Part of a small language model's weights.
Size: width 768, 8 heads of 96, MLP 3072 SiLU, vocabulary 32768.
Architecture: untied embeddings, attention and MLP in parallel.
Training: 654M tokens, 4992 steps.
Each number is 128 + 24 x the weight over its row's rms, rounded and kept within 0 to 255. Layers, rows and columns count from 0. Numbers have three digits each. The size before them is the row's rms in percent of the matrix's.

# down: layer 5 MLP down (transposed), 3072x768, rms 0.0224, rows 1182-1201, columns 640-703
# up: layer 5 MLP up, 3072x768, rms 0.0372, rows 1183-1202, columns 640-703
down1182 107:147192151142117149104140128153106103092140135144138120099118131145083143121143137141123117130163121098149092116123114122138089142138130125147126131168128123123130144071117154129114132167119119
up1183 098:153127112114152089103116139100160112177113139165156093112143129150102130144172097124183157106132140162118155136079106114121168134168166137108143116136184155159129150136101110122145109153114139
down1183 092:158091142173172140130153106152151082129132118118131138099107158122105161132097156128136166122128124124154071121126122152097162155091095097183174104128120101109126121070118156155139092137131121
up1184 098:122138100146142084139094134143102103119153094141130138104140117114117119119115142121135123098124117068138133152099133159124107095116162093119114169112115103142109140121161135108157140142122130
down1184 106:137138103142126141142170148125127125156122102117108130093119140134105160138126128141156098124160148126111117154148117107113129150146105147133141119085095114127104159114130143110100173114179134
up1185 099:158132132125110158122128139158109136159095177168126152115105134163139109075133121097140178097129116115153155111135078143095153092107179129149173145120128117117127135095108108125120116136142129
down1185 101:088121132119148115114150107105129128165166102137156124142141135133128121140122146131114119177143141092093109138072118142109081178152098132126139161111099154133156137174093110080137121110123154
up1186 101:126133091128160137125136131173119175149129107136111160136122114125131106132143093122099094100138150124146138159108142127155122123120145139123114126111116094140110126148107164126146146142160122
down1186 106:119111083173155119115123105111149119133119092143179110175152147105112137128107139077132082081166111111160127130123123109128161121117134102094158132125146118172112130116155158119097113102085148
up1187 101:140125148143139142074101093140103106181101098105103122137106151156111120142101108120103144098133113140150146092092134144131080098100118135070095141122124134097103119114151114129154119100146160
down1187 104:117111125156109178148135106143137170123146112135137138122140111112122139155130118119150088112140128140106111155167123110152136105140134098144199134146112102122124108112174119083108110103123110
up1188 099:123062131142116127087117153106133147112146110169080102113139124128155153134123101139117133114123111110093141120105114141170110143132124126164125118119152142112134141182103110126128144164128157
down1188 101:117131128142113142185094103101102112177099119138134127165117108160091113106142156152154145164180125120143128129117154091120139149098131151108138142125130171164098146111106101150114086114136103
up1189 094:101115097097146108161145119098128117152120089131121187166125148148107171100110118113130101151113157112123102131109130154108181107135137123103121118111169135135129158138143120144132090145110165
down1189 095:133140117130131184101165150128156159136119112145128108102114123151110102139117114122104169130117097109151152091141084074155111158141144099137127140152140167134142116102146081088157189140080121
up1190 112:151123130123128094102085164102176159154130155149102136165143143145128139113155122119193119142133147085119113121141114152105102078161111192170142132097077099150129133115171103132121137118143134
down1190 116:136146113126138128177105107135146145116121113152153138152152126135104147147130124122165124138137132157153131144091153130143116090112105125117074153082130139118117143158122097091132085119124092
up1191 106:127119143109125109141115129158117144158117092132086133125128106126160114072151116098168106095105123105118169108127118171119077109106199117134139086068154129178103145112163151155123151145139145
down1191 109:133174126120093133149140120131072079121104141155065102102115138113147153159092123098125165114172133088109137087065097114133124148131113121122137158145101150078131135168097092146130114126163111
up1192 093:144152082140138110148171112097131148115156100126097147125101134123098111116095112135117124117151156106123146156120130148105122150174130120138129108112120104163133128194160101130104109121090154
down1192 091:138094152152118161096106124153110122149109130098145119110121110162132124142131124140111134135157126169130063117159079069161148100115143158154104142106132220165138132140129130119098137147127157
up1193 097:163120114099102109142118143105116122107134135091091135123157139168126054100143106131156080090139110161126113122125150125113165098131091132167128138147139145129087137147191088140131117140112102
down1193 093:104098095157138171079131157109073134114066114114130126082099112110138134161108131114105144134126121084128112155161113124129159137146147137170133135121094102070153151140123148127108154112127156
up1194 100:109125089121109118162125064127126124158118139111156122084116143139101082091141121124085147132081132142079144142101129132078115118116105099092157124142159128144099146138115144157109134144136173
down1194 093:133103146128145113123159161162156122115142147139132174130124069090137122096127112096139144120140109146106121119143104100159147134109135132152125102126111135133149134123125129120100148129108117
up1195 101:103106128147113137144082106138106185165148150132092139153150145120114103080092129119150143090124121095106090147090156138157080108103153133145130134104122133148156110121119122093128101077170135
down1195 093:136128145165107101093120081099185148126171110088127099137112071144153149143131142118103104108105129092116148166168117153147102106122127141105119135119183102180078125130133131181095117109116191
up1196 091:153122123142170075112115123114065152130142113177144129159132115126148109157113132117172148122161119195157146119090070173143121139165121161134109129085130107135147136121127113087124109111097135
down1196 103:088121122126079131135155153120135123147106116106134136118091126098094132127103100122144103106106085107155117120176138133126131117141115123148157137139101133125093154118105107149147149138148119
up1197 107:129118126170144152127113157173108204141151168129097132087114093164142143108126077101148132128133171163124141106133073132154139098117128125139146126126125110133098108139107141121142130133104118
down1197 098:087134119100142114141120147161102091144105138133128147123079147103125142206130145171127104139110143104132129194138166113133135176082149148126137144147103147123158170128128130163142134105088127
up1198 100:125081086126139093143112116120147124113137128158152155138136130140135097136135107101174145135117104144113077111126108095107081079175099091084090132140122125109114104150116141087157106165121120
down1198 095:088175138148112156139119106131099159180142146111093085125117129133138156097097174120095149078119172123185162087175138120124138140140110159128148132131073137148136103086128115146078145117162098
up1199 098:142123113161208111166145144090146168125108074129140144135130140150130107131119186112112165122116110147099118147117105158100150100165149125149126087112152116108152135098128101108122085142131139
down1199 090:132136149147109092119099121127115123126164128143148105116105121090137083128135089124131121156110120114146089120168153119134127138117110133170131155121151140104163117129141147112094146161153086
up1200 093:172127087152108134102091129121156128137117097132108137135151147125125112131128130127116141110104079130150136099134125114066121140184117156096101155150154076169116156148155128096146073124136095
down1200 094:109141109092103164133122157108127151133131123106133112135078134146114086108120104165124112171148186099119168114077155158120134120143105116117148096144144152145130140159141125143136131156122094
up1201 095:102128155128187153089121111115143163128135159146131131126116150111081123088146105115142125106108106121102169119117126112130104108167129139135104140141145141132115153104088128119128102098141123
down1201 091:165145126110124131118135107098128080093135139106111118102115140167156113173142118113113130120122091128121066123171154124180157116118102142110155094121094129111148106101108142116122154134095147
up1202 112:079113110139163131120126143090115104151173117129104133120118161160137109087114116112101091127154139130108172134147118111106097135124110135124132130114103124114079132178158135123145112124129132